config = dict(
    head_dim=32,
    norm_place='pre',
    parallel_block=False,
    init_std_o=0.0645,
    init_std_up=0.0744,
    learning_rate=0.0106,
    weight_decay=0.0,
    dataset='wikipedia_en',
)
Each number is 500 + 40 x the weight over its row's rms, rounded and kept within 0 to 999. Layers, rows and columns count from 0. Numbers have three digits each. The size before them is the row's rms in percent of the matrix's.

# layer 10 attention output (transposed), 96x96, rms 0.0648, rows 95, columns 0-95
067:507396508453500498484515503473476510581420500504562511526524487485515508498480503496464560507533484473602482504546542616508493477512518506469553543527465485573455493562664512487483517505479465543569486475557498473540459457479499442462491501478534474499504489502515476529459510498512497418
# layer 10 MLP up, 384x96, rms 0.0744, rows 0-71, columns 0-95
093:568437508552442471544472496441554439549547510535429474508448509493431531462478574488541462566535471473535499417550489475414549515579473526433523518469521445479479514540484490506522433535547479438504509510497518530476505530487498449532437481479475425563454476498463508539498527486465505446
088:486470500423404504490514460566479560511512532472548499547457529483464463477607468411522470475494478505555502464514500472555480530536477474457453480459549451529444531477534554455485598470514504475450484517530523564460454532505546533573498482497495492550501481419460449447505453532482456475
104:525494486494474521535479432473530437542537452506536485507445569484501513558529445533463436468484532501422504507532474422446536446485534466477493554573480509509508512452527471519480488521505534402524498568493498471490435535522455502454562476446486383570535576485515475495534552446496463470
104:539527486508523485476536445548539517449503486512458497534461533472518469564496488533563472454545565514491404461524529529476477450587446559476547505488441522520528496462486491527514426504574499515473466440536415571509507503506565497474491473585491551507537482463510452450559549510486439418
109:494503451444541401552498507459443535461520514479489488450520484435490379473467449446485496478456514505559474497471550511463535501474507467498450412507496518530467500482499453470547450549600467592520486514512403425490467504451513528477459462532516482535496520489561498502559525500522542500
103:521516472522521533463421541506470501533462536483492529495535508488449527464427433549440449499501520516523462436451489496539528491574535569504529469534378490493541519536523478512515576501529514457533384485425459488494511475525535478492515412579483493503579500477446527463495520516550468504
093:532549459487498541461525486474500473449545479400499544498503490495422513415451503503439511467550485511512479513501513550480520603576514518488464498441526517503537563464512526506465514489524486462575464470558465491530437442515529581523481569487554518497406444479548545540522444508529539456
098:469515485586519469470541492480450513449494538490515551515531463474467500486459401492516456487449451561460433510409515551498572444569528455498536500520484473508466548456492507494409476480476456571502558500529482472458498440505522483455537467552485493586490482601450455487485483471540507472
105:520470480523446467456504489519452468430482462528503524484450474627456465487495495538495519483544417523563474489526558509443538524488430515496532485445479515463454460486470490491491498481544432491524498384457485422549425437503492477530511488476468541490436428535457473515481481503413515481
105:543475481461419408507482548560497501542476498553501517468457556465516424523513551449593460487451530498527466526559510570473519447510556506508493496467512431529519513482509516501598511554466468532457502543501496483489543481459461493474555447549527491512514542466435549610455502503490563495
100:507480537560445502500504567506455520529463460495480592448409514552467512450548476533543444567498501483408546494488475488499508485529545504488446532440424485498526515487497551524501515475524428440549474515498490482464454476434494538482546564577471516501517382467484444528459465494531499536
098:479480523535506517501504462502483509528467457504499470510526501507531447471482518530400496421500468465469508495528555536486502550489457539510480426456535478588615476493520486438488537517491463475538463453456474415465512465443493508530461469471495565475505444510601582510455431575443524502
093:494507494500511505444574460529443586495519439487495527369495462480479551470508477471578520537530516469496502491479503458584491492507483488510470574518489452537491506521442486551482505486526516532528434449482533603435435533512466510510516511451464498519554486495502581474509499528547551395
107:495477486463500500496574402459496544540449468542537415570427460497458516486434477534451448378443539495505487511507477506519530482532549438468496487434482463472598486468481513530518478517488516483466496498503473534533473529483534517548448490512484544514587496462455567473536483483442437500
096:545507498553537504458528461463462452471562477494501491483469537512490483532386444558508452516467528491446443524533471411451445447553457448492501485496502483471496507526518501512486520525513521467520397407505593517492496543501479457513464403496521445505557438497545539535485450525499531556
083:526497492562563484524492507416546464511506541526435487486537496441528531443480517492467521513522464541401503481418445549502511431476600546490478486516485453469492482525556492539489476530500415476444494446462507402515472473545467474434530526514493498478461449478451521461475538486596511543
100:486486511522513441507511491490452509460472478515429504497493531544518514519478398540464493493456571468486424505533460469446502483514590589533506557443426424460527517447549576494528506495470502527540506470442471515536484431464522496422514519555559502565497441477483526444536449475526538528
100:491487458509425471476539439461537474464559556520529446541521535489523517477525428487528481429519526427468476505533431480441390476503523455558520558512441489560492548459553474494512567470521478559496524496564585510462482463535441515464448521506506464466529543535501480524439507443484526455
101:525562542427450524492556477515488473514524453496514587531543548482472470505496495490418485490538502518420445493428479475385467450517461484461549435469414483502478462493472460525477451445551476548460547473563492512559476475509539486536428482486458547470480480516468536515450523506465468442
094:435551564577506567518432497523449552471444494478500535468519521486539502549497491504431550431519469500486515534398494510462482488545449530453514556490450455562517511516501440455540503470466454484448547506440465500504459445482599476504424479469493505531544469509489443472446476507471431476
115:509458494507494520568535526529544451502530457430543491426489554486475466474525472435507493541591493493581478506546532531507497511498430483511503540474522467524485511442535564465522472496509422501448519508482552455554490506533607501521527454591514527599494464436573502467557538516483522477
095:464498557556459512538429564519484494456498449485506477498437480497481519562482482481488428514553463480478573474455499559489594477521489537497513495534414429514520437523481472507469570557488504545431435494524594506444427482456533532496474440454527539490498499501567464524490446499457489534
094:483480451442601435470502503517510449430468479465491470513487488519545449541504465501523487428507541468479514498440496536473527458547493432552535468439505449531476539500517484482520586438454514479509499397505510455545500498456500532513416476445455476592438463457453509469465503509440544529
102:441500404503580488475534460448481510453476520489518608559551527486534602493498436567500550576523524528482500478523501461473494478519564510484579485473512538526553543508581557587505505513498489492493563513459507496537504469509437483474502552469491450521572530449505509481543446488510495485
093:530453441524564511548447497536496428514463480445531497531434499470509533532489503528420488466512516487460524480486461523441556540497537526461472483491497473434490527472517466659530472529464532516495510530481514504568440478513570488557529534446431501503493464455482482566544499537431436458
103:476461474561504496432505482517506444483574510483467492520504514480512462482503481421575450483526541496466479461487466462491492469529530505472477463516456495524496542505460508476430437539545459469455509506449482434504518485482518470467419549531543613469513409546395444510484425536534556558
098:534466484527493459447450520514539500552520515495494522475385496398470465533493513591489463491519524509490536491517492523446553445458500500531534465503483459497518515498501497493475509528466501478437455534535425494517536411456485498573465438488430572578519490446498544536542463477445473398
101:486457511537510541480520513520444491490543485549503442422458536490483497511514436439492474511472487512463490438529503424493527509433443458524470445493483461509540513491449595427546428538461467510483474510430419515516458444456534465507440471487484419470494532492516562491460591456493509426
092:508483570524549528518515544509468584519498441556526500557587563461570564498499539522504537501515530539556513522525443519577481552472467494458463504488551482475514465542545558516497503511561541474496511492595622540546517428421485510491510508486536512493578479530475493498527520503473474454
094:515499455428444481475479518435493470545487455555518531505522449505517422540506546497432485488509559470504515442546502519446536527490507491504533514517436467507476490452483491538443497493540432581512506447434485511613493465525472501513509520551494578550494447487484591509469567522398540464
097:391474520527574547525502464514447453536557465537536482520465490538488636488525457506508515459582464557512429499491453561490561519499514504474457462577454528551567460484518542547534522487531493484486523502526458513462444577524497510424441491485530481527510521509532468493503476503488555539
088:443497524506474509453516462475505480452488441526502519502506528401473471492485613501483498478460405534448481510395482474442506479569538491463522545435517524551526560505489499557497516505505508504518570519601504519467496510455476444528506491561496593516560503514505446498422467543496542484
109:586541466562518543560498485554464510448467507522526507460423507458538490503478477450517528504493522501458554486489456505507546506537564466550431446419448481479464542478487478511548474544496526535509461508534519444590452490594468528524458495533457542490435490520595518527482534478514544412
102:478515442513544496461458490409415468452501466494473505523477523476523450514554468520477427515423522443458491511531435480536519441494521376472525447451459525512500549449511456503475476476451487492544505441510508461529539560480433543521503425524484475488475483443421475458497459551491446466
102:552539430506413509549504522486518518526504447461551526497464505479524492472498473428452540509554469456490479522599484555485486546533503520452518530444466482588509550470432512525564467579530495500438466513471512469426569442472521518532487517563448515514518556470496512505435415498480492442
094:467432504507516550505513501486527450415547518452515497469470402509452521479479497495489500552492502499462438515512470452516480442554546512471538557455535487459525529483459400570479448476501533486511508397473540485447453526406469484487519489590564511542526488565472480512500538479550560474
106:418442490459480437582534450511474488428470474457486521395506563472487503513559507526526534492532481501491493490497532518479515472511527591465433486474484514494534520478482469452544458519536487521563427520468469504418477434499561532404458445464454516513504441457466488507437482451449493477
096:547472474493543480485530541521499424407440514539569500517496534494427564512502497420487454491453484482495496478452507517425444462547460472439469485480468467437495480482574496526574496511537551464589554478460499461493540552456446502497514419514404461503546433477509485493505518522491523506
101:490528477544545500507508472478521454501529478450510515400559497593526536532501499445521512504508547517508481478419436490491453483461539429465520477556418508431495522507522507504542451569572427494553481466477534466457519465529482462474502451498529451550472486483440530477422548505405451476
087:451476516492494515517489500477507464569484523524529447440484499508444465505509540444477534477521504569432482466506427501451472526509492509506496539474518428455532479438535474521530594475568552475589546499479486502467589490398519486582529526511599479491512475383488501493502514495545512492
088:515578447528413490426493500515538559461467483494487531566515466453531512592411498519504486486468497533478479436456506455485506499560492478518495520457450495485513478518525448535508569465482491543504510474511439505459566492461538429437361465474473448519481462541472467539430480486484497494
097:469514485547570559475490443487489448527478459584509451480512544543452514545413475507466465466558483548510441439518515527537438556526498512493488487465489583491475508495497610415511488484511515459455474475538462512469437457518501549463472441444449429557458459524489535479512487472542458481
096:563501477533464489456512529516411496488557512531516565550471533456495589417537525487459416501446467508501447459557539470498521512487507544479579499488518528582506468488499507471518524481515482507409534558467442479469510399499552527540448462473485529525509452458508527515531545537504590467
092:511493486514532490487534510481515564531548516545438553482540520517495447441464494495489541481477469540498522403517519480599564459500483502487459599440502506538489576487528563502465516456434483423524504444401577527488477466554499565550445519507497462453498454502527516473564529455486480486
101:439527403525524489510501511488538470520467560521469455533530471486459560491529460505484477439528523550461483465476361552423527514574546429550512500481437484471470493466511516486513489498429494438506429479530491459481493471547459477467571511447459573530527528440488520465546517508535471476
094:462488463509459549515432476518477370509581503411464417444457472456544502493454548486525495585501539471465541454488482523524500496468512539547439524510544478483544546544505414478511506532546427455521485469560529463442469558506501537482528518482520461505536521524471523508484444454561498509
084:576502482454484528494536502503548497543539517489499517503563467522608426558475513527527548412558455459553536539487392494520491494481545460407488534495475470566487484406518498508424558440495477521481534511510511505492473457484564531535532490441454504509548445491492480520514492511519438460
098:542546519591500609461586531473468531518425437518475500436524473521556558571508523474596497487471483549514467470492443548471555486516514482494463490522494438539507504496526495517514538462468498433456533547502494524482460492542552476525492500594455479518471457553554456510531564496477550476
099:444523523555536465545537457503482541480510488569551471517473507533479528436519472501554517408507496529475530477491485504493549468501516470508493472496432522479502527553556541490587444517542496439573444544484494531475494462520557483508461396454500560509436554500445480480491451512492447375
095:484516563521474516457384468469477502582494529603500548492420480506492534447583472475508548458521515513476508441442551487461590476541483445507491499495451507473472550474493490530567456575494486497484491479556529476553563528501553517493539482522512557476461497478550486471484548430516462455
104:524524497478499504442561500469485479489540461521502442439525528453415494509438519545524502493538525432564470517436487515504527411554469461463444559451519522498558503488566556453436481556428391560532514472430451486490493512460515510443514485449542533502497444534518534482540498543518494467
104:456528545565485484490510422511503482467500463553501502490525521486497461424473475481523548509496516471496483504532553517520508479457560520460430481503554503450470444534471447469571463537482446506497498484424446506418499384413533433544472499565492540503510447470462521437523492493427433550
107:512500496487556458433514563525471513506464468524504572492618502532492532407425458549489521490464524480427453430479494516459534542506450500505477446501486429516431537459533456531529460528456465458487491441458449443589515460518536486558461504495519552431491456503512491538521502503513450476
095:471426597565520544442511458478527452486568486460458567520591517412516456532484395535489434476499480507448557536492509535518519467468460473498595423507525534542482496438522505523530459488441491511469475481459482493501483448489497479476493504527498468501478477490532536517547552500437571513
100:461515498524522470534400468465461453463475578534443562559501546532502517489498515505546460503516587511472515519551447504485534515521475504499521383518520513514524491425428521421517601481506513548475472547460537436496507483455466520505505504519468555512470412470404534509506488531485482517
099:444519520506466508473460485462487511541540518484444495426489482451464556490513430512475486451481493457530455489544518446454513478606485465486544483456553453511503502498501523600448547540544548572566490469466572450446567490520498508505409537445456574517527519496451487485548460468547519502
093:519523530479434526565511491537472438544487504507503560416615464534425523450507467526528502471544452506535506527406521451476523493502503486473531512525512507515589503538511464548483488506505470457504491519532518438518562517492449534509511467479491429511527431527472434371483471524520507424
097:516519568512452541466423452578531564510474461505507476525418520541539529509553433593497461551508482504540493503582514483453456499507515563480534512518501456604538528430473483528549491501527438468505480504511459481558484448508465486496438523432472496556529539448546502457465519438528520475
094:507445457518508588488447504545569474519513531544545580559492514521500579534421473529446419488401529500542489485456550490489552501556472488445468563465533459439550491508552489505501500472515448480473467476535605536500488516548526513504481540518509480536479553501475479485571454556536499489
096:530455546481462497423572451512510458505542509465473489524516534557498515470571526577424507439519484486542434479410475528481550461412564549458437463467511483424573500478507495444521538466477473558475507495510489473547520490427495539523560488534522573453493475488504575473510511473481501504
097:470570563513484524449460484612454446530531456457475546446465435540438494511536490515501486531534452543526483471446508495359543467498510516511560472411474495443465464536437468470523495478505506481502523497514488487495410468498529547500503519475515484466443450463469564491512491431511500540
111:453537525518495491486435514552423471492534504481493572430509488492511526508463524520542536478481468473468514418523508580412472555545549459519509489458521500536488403509442527476455379474507461521463514431496452491507433510475469564513496539491483531511434495442544481551477474476442528446
119:474499508467462579467492491455515430478466478475560510465442512486410499416519488524484496440491527547450448477545524527470471513544461534534468501523491423496528473461496425609535542484568493500428532385527506447474489516455489518456529457482548525507476419460469487519519535510477462503
110:484559468520445529501499460493466474477418523524512504506524500427498530454513439444468483524478471524479485420460524455413453455520494487506556492576482503509486495499467495426541393546434462529452445514553537504507384506479512443505531513464469568450481483460416479515482483459492527484
106:465472485532556484465529478435478437551582489458524469507526499493404494518436457542499467448488546474496492449465447437458480488516470446498439492462538456552562494539421443465436493488573443513501530532442459526511490465541445471494450514506440454535486506492496393472493490483439499504
096:514469559497464478477565495546540454486436566550508554455489510490552473430538527524544501551486526413518574523491455455488482514537509426485494536479489468506477503494509467510566503511569446452473463392551555435502458523529522494517432424480466530557487480487562501451547531518527550532
110:486479533539516515537500465492508483535500439416490509518457473453513468460450454532441434553519543507485403498450492503425586562448468466462441515509510539515512489454502445498497524511421509529521423493490552478490497460510537457497544457471448458478506474433519600509494489465421579490
102:497433543508530415443550423480516431533482505512460459382519477511490485483511447527448490491526467547508442460442498493522450517514551425441495457497502460441540569541543548503518528455509519475587485537445510437525447477502492474525439441508527494433522460436483476507548515504511495493
105:453520421508544566497459476473539460530600503515439493474494524567525531455459431455565479534532518494433427526532476440508506487546385483478457519472441491553501561492478532504502498496472506506476502426508581568475488441558506567487482451436467505475468463486506529498477470471472490495
092:454522482500489528528519467534477561519511561538428484522459513536503501495502551424479477438497522498522557469562421464412528457503493540477541528407490488468573461473567527449535552440565574527545534450428524424432559452499522470493467491483541495512527484526464460505500476515506505541
111:511473457499468494517450486517556497558425371605427512455488561460434467477525470517481483533519455452484469512454522481520495440508517453487461448482484480490476529509460493548499449503535501457464522448508505489454489444486407492428512459440479447497477522434490506481481464409450464490
106:552489446456481531537498485566478452493545491504507534442554459491504476514491472475508542492489574489480462506524453519494533574466510460453488521510494432498593494475437450477583475478517494496521420480475563551451495468558603526554433539489538553491484559448488535517546570571479531476
# layer 10 MLP down (transposed), 384x96, rms 0.0745, rows 0-71, columns 0-95
096:475511537486530488454508554541448524440462525505454527469509467546547419501479510488523494509466517463420520548501471482629472528502510455533431493497533497525468463569382552530526471512463465563513481519483566543462487488585478524449536500464541557541516463527509488414496457541522504491
091:512510565465599462472489531466458494522547470521451494494512449481549564501518540445542530451513484546471483500477538530523546541520521492538554598533515518427506545478476515490508454442503514442555431479464512474543524507507382516434499460418511515452454487558491568566538495505471518469
105:557473479511478493538506511495431477410550497512465520546496527466559542553537563521513522492477503436483495466437507554565472561551549578543478579472524493503509503477448543492455484574480534573431461495503490497525548520437434524529447470512489514503479436436527543521471497574456557529
121:522503582489467558473496502552496504457468507461512510509428488516567506550514570511433532513450491498468542483536416558588421539500517469541588472457486524525460534554518494439495407474457547465492492529526494449541497493497482589505469470475521503472461531442496507549546530589498521504
105:495551432509484435435461502503484574537441567527419492528470505473448507503521506481508506553458535511480489542564427479522512562492549512522509494477449475495441516527498497413573396537522563504472519460482490513510543487478425506525493461470480491440461477533513542521613550538466501456
096:510519563531532436494527502486461411495450561482495487515485507478489614500531554440503498492440398486477544534535493526522413522526479503535473513525576491485486500525535490424485423500505550554509530498418398492482522495540524496459469487467515434507493415501475463461467457550509523490
093:509485517519455476516478475481546467425430515526482453499531541479582475488560398521569482531514475520497448496540492571467478471535517543519496468522431443490508459455506458464532431494452514486521533508466539448555546478552558469477508490558448516478565557403449471590548502485494490494
080:509536489500547483526378527530478504564491538495449506395450572506463438515507533497493489504568460546457506511520448483464453511525548466529495527532571494444419514499497470525464538523540521430466420452476453532578474516467448512494489442487582516495511509504471518565458468554497521478
097:513451434499518480503474519491525432499467494454443503561516472505535466521536471507525485533487521551468530490440458581504480568565548539598546512452478583478489412545517468489500481517547540547541495504542484454521452500485486511538450602433493496505497447462567528478534440492486587522
120:540452509409473443476468562488440501517441494456504537458494591515558581568482495567485512493494514495536445502457542568510545462443494494461475443473493501455470487517528475571498464455546530519483503496512504545397461507571506501522489557459490495471546495510443542522591567479523471505
105:486450503558477499496581424490517422497545563492480515482496488501564479547599472526502491576531493550512486480490477498501456536445504514547503528516442393510514523525452549463591531494483466497541484545456452435516502479548539470473483510500387490483520488415459472533504428514524512506
099:536517524460557560462525517451461503495512454504524508534549421475526489426508518568587533527464469545559493586513500481456491529525481507489465514548523561468515492565560515461560520498504547631470467545545479461501505540530533442459534482564504512418479498500512530504455456450494442512
078:477526532481459479498476465510558488454516538560563492544478558548476410576523555507483535467526474464528487540514390503451495455571519512491485502479502497562532493533526578429529421506525487523438566518508481429547475507553475526429470489530514487519536544462517488526584462480454494558
100:492458512435444535563408476490523485463594486485479468491542471505541566498407568569541430583480525489500510475478493486507438520502522470509583563453512457577511516507506523478498520450525481475502497451548486505492450435510493525430448504439467499505494445530511450503513554487509560445
096:466471454452497524496445493537512470480547512495427527539454500509518447410533509482518520553568408508481486541484504476473552530462513514496511496456475472503507519446578472466624483400517452503513565520518491439498481406511516451473475484497458482528476555447471432543433493511503535455
078:518516472523549530530473466577554555494456533516431480491473498541454595465548449431512479487503566491530447509515488522491538533482390464492505480483466520522472442499456503496530569529499489450483503506547452621478491503441580512566498479546461480558562539488540469501543477477469482458
098:555537544502448545439476465419474472465517464564513440471543551444458517516515551473503552515498525469482446473498562516468427465427525547470446508581558499592481513483493507457439529510465500521512554515504429468564503509425501500477461488469534412456499493511426504524509515498560517475
094:465499456491525483504438543446471566569541478507446534586510450450470441448528443489474474534555528464531538534498546496490538532506491498512555487419517496428516459548505504519453497504545476497525501498457488477498514538454576524580495559533493527469510490561472564418537436548485601517
083:538470458519485482573495596510479463449458498541489468487511470537554514640540562535533541506494443462505456485431422527537524509529520572537470519488531478514469504475509549456514480529478500492518494568478522471552466478539508502509419487429460515516517408534509487462518499551449582488
079:572513461514489483437518540455515479559509517461510526522544436529478492509490473558527470522550554469502521517510429411500544475527441505459471505472552470496509511533535528567509527590525454474567425444532488515528571485503468532477574495539470569563504438509472577463551522572495535537
128:496455546493546442504478462475500464453478465465455463443468505427496500561472479447482501464500444437574533545522500475560545476396547600492460501548463531472499562527515519445453463463544428538511510513515511490495521478578485536496496491586495529564483440471512509512484525451516587498
096:515432514528405455559470501559501534428539513514506479528459505508511407504529512483486524549511473479559514470502493519442550556561576569495448525536484507478431557520505583475563519403519498517491546552535497500551541566480478451480499537558435481552470507505486462502539474462489465528
081:487453532444383419513542447485383552460466479496530488476436521423500500479536469492460500438517500529530465510450489542548428512440488505459489505518479459469438487471532514520485553487467500521485560439473484538467517488424451579493461570536496527516497520437511485508529506445493464460
103:509404551525443478554514478546475463495459484507448515433456456480528466509529473547517442462523452495567529475526487496524483581509449510498490560563536467549476512541564475472435489517483478497391515532438542504555512468450532485452500501549537550536503469490528535493450477528384543520
100:467492438508482526512567375505507440474536496531480528436533492476490467490501456578506502533447531513589495498455521470578393488481501504479478429535498496505467516464510460570518514442503417505500537458497519452501479496497503516545480565531440541466533535561485519447495542417552486473
110:537458534444476530496557519510516543475510504560473501396551517494530538496510476585512469503478418444527507457494537446520500464493475438540526486449509442501509491416460458533550454528543475442540522467482440468438537563417502564552519509468449493587483560534519519488506473479437488494
090:506478462440497550496412515524511521522582523557512492506469526522546458397504573533489475477517584468467534551509476425490508482484547494520429546488477501484495499530579434500484548488491476511587528503541538467525565570558485491586577541502569485505458517487526497499556481488492472540
105:565512476477420536446441557437498532437499526488507507477488516476492418506501551439485559530460476521485472533459484513569523474502532521489434513467465511405447504514509498460562516369563554458525466472549505462418526512541491484516542429536498462470492521467518508511475482480531574495
083:504542561484436510525490495463375535496491586437498496510458485547478525542534597489467443526496522531480487486494486445530413484525490486490559480538478518495409474442553527473506502555487507541529543465498514561529450479398471542433508494505501514463542527564435514503494485535526557517
096:532479488528467525421516507488485471462520475514459486492451562528448549492521553529544518477436491478525480489509515441508502491463597492534561586513478525447520605566505546467497444478507454439513494526519515444521532510512457500435564512437420537525528525555559451552542460536556496555
111:483544385436480468446540565478473584506504492544498514550502518490514488506523458496447480519398524457505491502473512550557490520532505491546532490562551508522473478595527458501462469536545501532458512537518537493506515529493423502582448514515464482536542525483553493547511584589436465487
081:557484432515461467535493452503471481570547598472440526486561448481471482520524457535484439484513541423480512459554463517527568477507492527513499446544468495510475496474432516466541473511508536542362532491458513491561507523575525557442496497527451496509567492567464460454479496501538495474
098:528564487500539491585526496519460478573544506484454534556506476438516484520441498477470469462551540486440574545486517474470567509517527442450495522438481479475582436504491509537459491499486454489485468518483504540462413525488501518547475484506492530593524516465471597475482461522518600583
092:500506499496492490521484500527509444499513475466461435533537467499402563553510505471482555497471564455507488497516506472462503512575462512494540537445492501512548515596470496466496495459516417451467443570469598502455477496485514531434556438584476472518469465507579549525406475554489513518
111:526495414530435491523544489508521572548437472575481486461557493460540504458453528486461509425550463452546531505532526513513569524482541530492485472467526508501567497460429485467487490559578561499446532520539533475485557533548411526526572526514518503588508539453482483502494505448468552464
092:515500577530467443474496448508523467551471522527529489440448518528480478465607521517542512478516530520549504489493522510502550574480465521444496435603498497511463489522599540502481529537446443530501543543603496516525468503511519508526568511514504561537488523516533479469530482423434416546
112:550511527513519414469444486497499458583531490509570470584505512483470510489444534480499453511496538564538511507467463470442489520539542486547489493469474464575496454503545569533438499531512497497503477535497544358483455471521444542577565491494507471509494546563519478527487440421503460490
103:499532553504501477469539483513579547478553480481499455504528415517548558475421524488566550528436461556441517526476433451507549549497546514515470495474521490473471451524463454466590486480546496452539503485449503477485499532379547489501533491558509516496481541565428475480552425481475519496
116:510493602538489494495488528568430482527476547425461535551492501521428496489548566460515454469471488520449509524507499506447423414466524509499562438493447492438524512520511479502464565527496547536459475490505442455547490453470495522486518485514491480507519632473551591467525533511507550508
088:495493524492496438504539560529488549564565492453520554512515554503523481473464563541540525525452445464499490535463550434559634527508512515573489514540546518532481508493529504536502469474418500489407455525508519583551546500490421524478492484528455509487515505580461544477519506426500481506
075:505490440584475486461438492492473431541506534505512488470522503481464524522505466545528502528571530530522528471553506533513546451576497444475476536503570596529523514515505493462479523432503442581568509525463542495515556544620484548466536509487499517552502532445470490506495531499554451596
085:458542461470457534556467598462511535463544521481465508536488467486481473499536484533500434472515495555523473506467560469512588484462464470465529471506480467536535551503520560423552499499440461501494498500560563447445530534593500502510569542517545511468506575455477521545530578459586528483
119:533545443485567421472526485526484490461510466497447422476470502460535469535483517503477520546508514485511463546493473453481552496540527463585539517475502472512500582559490450511553530466546532505456404442540556585495486467541541472506454488595445569484470483417489515470502492506474493571
083:508530509462508583469463490427520426511451553499482544431469493469535542509532506506483440509542550509516451530547406490434478534508475491534539453547540553492526479413530397507481515552565491493477503534536480492577539455528480528465502428480540518451545563469481513559458502558527489492
103:614473519502508516486532418493537447449511458508490482516544509485517514485549489475457514503601496467600505535539528454537495520466526566457474516507524521511524495497572504497571548499464454522462500550500475544568537516534544560457497530502528554590505399462441491536472516447463501546
094:477485492499567457412531565450491547530487493581480528521462491503561485459545536529517455498468572452475471490470495489477537500505448516500481410514430536424557477494493531534469484524487569531496499553535535431526582490500468464569528412542483531486492494456514470524431440494527421494
087:539499465526492486500485493472500429445525548542434511498510470511439480463541463502460465523407555542533447493485498571466469475507479472538455491407555580438490489463440514492464443521546493480444457507508466414437483534398519479558478475591512519553473493466520531504483535499505549492
097:519437514496497488501509517541493540524502547481461522536486571474501451560522477515541500524570517528472504486531533527498427488542484470502589485564527515476528583491424490525528481369495434491530515521450509561421487462454489557465518506464531469499531488434561489507546524598552525438
095:535523594538456512502546517477471447542500476497505562516541533560400480506500489427536555545480580510482557519516526446524504519481488468494497544491535519522548487496548472517432442475463469505528520501530554507553481529483377517458491542582436513523527544557498551491526535468552569531
094:485548463485438466499467487495463520486546466483479574526525422517539478515483500512437497485472545505489499484487464610550556504528447521456486430477516474448536532417496532525484500481443502469458535462458542581405539498555473513521600548514452403512507530516518506542439480465527490528
114:522509491492556508494496570522524455428508487481489462458458489547504486444501485431617502557527519491467492554520481516474459542459456484496574468580460454461503466523521503572462477487574502492520440487548507451558449523563506496457498491502484495486480573566444592509484461528427469560
114:477486501483413569440554516495436527440525472545476470504536567518516446528479521586479581475532510430549459452565474504471545493428489494494459531538511491448569499544518498561500505475506469513502547488498531508417536540516510523513551459457520448522450445460496510389500560477493474530
099:498524528509486457521533450496539444446429536528521474459498521479531395589520511496536513520570549505480522483488533549459470469453525533475488512423534530497583479473451454472476563431518522461418527484540443581397497495515452501475470506479523519488507485479484464433537510561467560490
091:464481465518518535468470535543553508532524409499513438533546423469507471496469497498526496509519443563504509516501485456518519502435545528496507584516485444484486436530528462555453482566422558504490431561545490474426512532486474524616538540483520559533474455494509537487515520480407507560
107:546458580501505483434437484493486474534516507473558511504425486568526505501523481555532501515555496545549421464480497455504442493474544539441482488580499530471514484505562495456488432552495425521474526471509476509495414452501529602464481522490462536504478435611501476500487452461468463538
097:463466487510482508483581477530587472512509485505522595473511610548533489427537490546431460514478576561515487436539515505500472491498471529528449519533464511503523497499544524425435488551502502454497551564469499449523527513533562516527486475512487475428512513469456495498614522449439505540
081:479435514548513460456471465550536573453497449441423484497501492474496507512470606487464477495402566516467484460498448535513494531492501560569549421481453532478405475486462501517469545489492560479502483476461500537489496484468568453474435440529452535522536452493540500523550564470520525494
090:490486430468517457463535573422465584515521478442520560558497497444512465546507548467456506488470471489496503496484512536472571487538516481468500471426475512476447451505554467417503414528495544419576500460459549517423560493538565495492597495534552507478469510542515479478481494502492498487
095:531486503527476495478473487398555513519492479504472476467566514401484472523450540494538574594476491590516493536543448532535512526497478495552516549479433501573521521502524483500501571559502535461575524536505491487550493488469459463421525530519551413508542468497520531467578531463536532529
094:475516497537555486524472445488543407484513502460459456496562548444479493506477457483484513476562521531479460559518502412499453478488465440517560507538493428484540511520446419488541557511493388516510464523515489538495526543456536507501414455468509518572525502479452555472475454586534513448
093:499467511492494528493514499506502469517481521532547467493513488450571506436523486558562492523510441555484492488485481549472550530502562548541511530530599475483489495473503483612536539504533498463520540546558461507567429523482410477612578568487479505488484447473466529488455531568507431488
128:481578412426552504536488595469484530491507482478600546486463442504486487438509483525460496494453467462513533506441469453538473502485493440551563449511549460514503448496524453535536479499506484490504533469478468453483483527482443464499503483504489551517502575600460404571475456513455509533
109:471556563485459449429533531527588538529576538469556508448502532484444432383485566589455517452491505511513490509487516473506476469538507523482455444489512547500484443406438489538503537474459516475536500470513566468527495498452463540472528438450522489474489469535480434508474504472490471464
116:552514514462462445494514498430552445468499516416464438474509516519469495504474495477558407445468468544524485456519456532520536496500509559569489521537483496507503495438526481498478440509495524446633457519511486448523519479451472445539512457485578458423482483452485466557523494541479561567
096:434449519471492520467425475428444569530462523509503498415498541493450483485530480485513504487503504460481469489590484483506508563407511448521458456483539519502450440513489513473449490440481539497527547495518570524564489518647522465502490499490498438471475476497484499518429429448502455528
090:419533511531443516489518453449445433557527568449477487474480525455504465485531496502486494461484531508498441437506532586452497490476508537516465503451471470501494464517490572519466454460516520456557454496503536513433501559581541512532578567537564511454539532535473504469534546451485392463
117:501488514564477546537487578487455432499511541576548501456461516447459445496494479485490515530498554487491579524528476486483477512465466561465535426575497525416504481556458515542501518527551583516459488470500490485475539569503482500457547543550434453498531486491523428552486480438576577490
098:433545444530511481475549440428438526519487532418494560538555478532486479487534515532528482438485531535483534469536471451508544510469517557505479480474525460511558510512452460472511441514449502533427495486424456478533539514363520489513490471494461573441511495491497458427521468554553551519
096:490511574518490483521466498474529417491428502465441512365502510497474418483525465481502514512567551458458501531435458505476532518421442504540509505431525535523464507515561475464454437543490511527518481519503515494456504458558528444479457573471564491474543479469408463518478554489467468500
087:548488497489419482494558547453488494510499508560486503428500592516500555454481465519548460487452589465481506538514512394609613478509514481489508444492488507462567458424471470555488537545489573511443501455504452483531455536492495521493507530487491520500511478473507531512503553434512510535
106:532532516490551533503596487452478502523516501558501503469575542431443527497481488475570485521465503510449549457507543530442520410450511514514543529490534529463481475453448519495520480470434589601536454513505519542508404508462559418534546487511483537561502518493530497487496519453533434499
114:539457510417469513520473478487493487587505465499559532542484504587504485510506450518528465478487449460478507551605476468446563465482555481538469590541485481556500521452561497506529457542460490424468591490544481485520458493514545524463502514489510487432501458541557478541496403533510529466